python train.py --d_model=512 --n_kv_head=4 --d_mlp=1024 --norm_eps=1e-05 --positions="learned+rope" --rope_base=1000000.0
Each number is 500 + 40 x the weight over the matrix's rms, rounded and kept within 0 to 999. Layers, rows and columns count from 0. Numbers have three digits each.

# layer 2 attention query, 512x512, rms 0.0418, rows 447-468, columns 0-63
547575459530472559525551534518527537509527484524555481568510489544432527543499524510548515510515540488509503556539549549567486498539455502447476467472482477462463531536496539534452488479502530
524520459444526529557492469513483438447419539522564505460553489490503568471468550479492489523513525477460579454517497482502454488474445497509512474459507529510471509513507571485483504543499477
500558545547520513501432527538519489524501473525505487580485520439492511448506504478503492526520477519516497528516493534457453521476527523491516543530483503513523505475438458549516445509537461
469506515548562471515488499482484490485508497432524528477503488547552520497574513509502441485498513417524505554471517549509447517471517535504511512505465538536494477455527578504512462516468457
542488481480487518520511519480459593504591516490507452460548509484544549502486456547489483509482447476521523528520485515519542506518500495462497523542484505532463530477475501461545480494449536
512458482509514543460538463488487519416495471487519467489533544458497477532502563600493455486495544529471528557472470478528490520463477449532615482511457485553474510500502550487492546518388462
519458563466534554544535489475525464474564517514536514533501526529523521526435521520471493488481447465442509520440539558465443504467515453535533501508510539524465538460550540469481550556456519
506480468463497501485468471551556432482509499490454557426526524501478486435489512463474504425463478497409482556496516528498504472498435540478577533458476503520536494563492521447510448494436439
507517502503529484521497504459568473507444420536439574469525499428498475531493490454543543556470456479488509600566419493507515465499498472436588462497517529536523506578547570524494505515550492
571519498472466563537482505389556549524565454509483481492478491500481522578436484454533477523519473518487525529534501492557450537603487494473466453472494462515507482507602561481470431501545580
512544432489444525494530508533527564502515493538559525526452493498536531523455523472506493485460448529562465508448460477544485493512543459448517520474508472540507498502573529453549533431517580
446514528504533466458452514521385502500543530492517412492503510514571537449504509589477455537421441515480468490474470530460514466495496487520481486504530516492438465479475452535551472525443416
546529498392478510498573539489505520489500430523477549549512572520502469487503553460532501478615558515495466487507477488465439482528540524447446528530504528526511494469510522443513399522514519
516469476530503546543544502473512494558512509478467524459485519468467530527426477503551492543494440535530487423460472501477512507481447547464531468493490543512521532521441558468558518541597589
577496482506502507520474530542466538470535484506498420492517446496478564515497562509521521529469525508561500492559498488454521507443502485471491550568447442400529492483460454558436500542466524
490513463528480479554420510511455518539552470478504469527431475562597491461566474403468467469492519446520421467536536475578461483505512530505376494482517472479496465512534466468511464518521522
470525529426424485521426521511438568470578411497560439473520597544512465486461505368496492571477479476539489485537493424492521556576496515487450522492508508516487511485520464463557486520561526
425487469471514544476548555473530529466512509523516399494453486561428562452438560599455438500517514500497464518512592512493548479441442422496512556500493483590464521499520600505562518509421445
451479528561470485445452487455527501506488554491431540526493489487479447450542483517458476514466435469514540553453518481441503545519493549575538515532504478489514514577513514527552477432448476
438497525479500455486476509524447516563547516493507491494476493519488480460507532516519450485454438538561478502460491503491503494477572465467486517594464539488461484527536445525534490491504493
541488509464475520491549486449551477532513535460482531523462493453535496468475454474488487502485484543485550422484545540489512521493536487536500454479526518501488550493461568473556510477454533
531478451518539517532565523479533438510438547436492487454519420483460532508505574446603420475437565467509499435489435568632486484482500478485535530510567499494540524502430496427471486517541525
# layer 2 attention key, 512x512, rms 0.0409, rows 447-467, columns 0-63
434477525499384468556485539546451550454506471563538471511481460480469501464490412539535491512502465567459497461509528468563530522476510450528510446494500501449474532530523478522455497484626482
483465472469456480509572483466484431517497516535492425477498460468487472544516470521519429498539485521450538480535503473476444461480467497524537562512541562467498546469543490457480545526543490
471551480479473566489528523559478530439491476490467464529475467479537411558475500498499513476587513489463439493461571529483460563528435522405544507537448414503552462518448496561530431486473461
474455486537525451497416529552443460521413475542477466477429531492546417396535478472493519549510567531498534429484482570514463516531449487509498497541486518580470448500575558524527477541546518
488506445469500557555508461520499558478560446465498463473493519567501562477456506407538525505468419491459521404489516527490515522512441513470527494555463492495515495526460477416539478548491511
551499453456513503448537521546466491476437536488530528443466527550548472520389492489463455447490435456476502470467511537528530549538533488486556529522510481524450449497415498455527445489481512
497475516471461589499516486505503499497473593513506443528452547585515479494492566504490458472506479488447464470474517609461488456527545516516482506523512570488480492448557509500449517528574474
502560494542536486489483449508493443529535503545498495486462459519594468437505490480466435520506497524473481507577536463469488516514516527508487505487543500527516435546523512489518463454495496
512500497447470441497555458462479473501464518548483518488437491490482447519489490501549539542477472516555540580548460469477460448524562549471522508480495541512517509497528546503516508505440500
463522508487438565493504506446463496467591537479491515505509477478519488460485514496531443475522481523465578494532505428513487524491579522519456402528532456490538534526536490550447446512481507
385513519470466465460517469526517551518531510513528497537485471556508514487527503529546477482553458517591492488505435536486545498478551425501518515478517466556480548470540493487572475477519458
580550494450540565465508516535471523536492527476495386483485515537527497526491554483478467555430471487528462502470478535467506473505446475509523465496554439550473485553450528481497486446450542
469423511422509497522511445524463436546481480525440480540510548526510459523522552451590493498505415481577498514528450468504485511502503562516533557436447537528563509508571500550536430505500497
446471441553501519493452476538529508567544541486491496496494507464450503443490534512516492479454510565488473492536436525488506457506499563445464497533522525519505493429545522474512527545474457
544514488540521525511581566526504492511573467486478477471503434480465485500514541515507473534505580525503503457553477537496482571472540484462457504538549457448538504454451454494434560528547502
431518493513533491555421479528457509516463440536508471517526466509522600446495529517480475458446536477462416513492472526542547434479505535503469424501525504477468493483552553514525486514515483
455452483472470536496465480498480519422500419478495431473555524519538511492491488494503427514522447470540560499507486551483552561482485525546547449495482459559499553449478478505528466566432513
518533504486550518484483493510517520576524475498556449455550457498470520566464549494463480552394508477475436501497520476521582429520454468510516500502528506551493500527545537524524530466574546
506498556559435470393479535514488540478487539490506542604479501465496516465457465480467539511496477508498562531522519468484449535468492446493441535471489485542484555491509492573530480477508493
480529496493457536460538489508541483532525545483473449480548480551496509508488515472496431467501474463494554425444493517542547524512473485487457519476476504519496485547520471472566546486508511
439434507504480539471468467469526478510514569506480496546494530559478499507494489513462566509545489503484514518471547523509540497496555507490535497470493491508481522467560624484480565454492446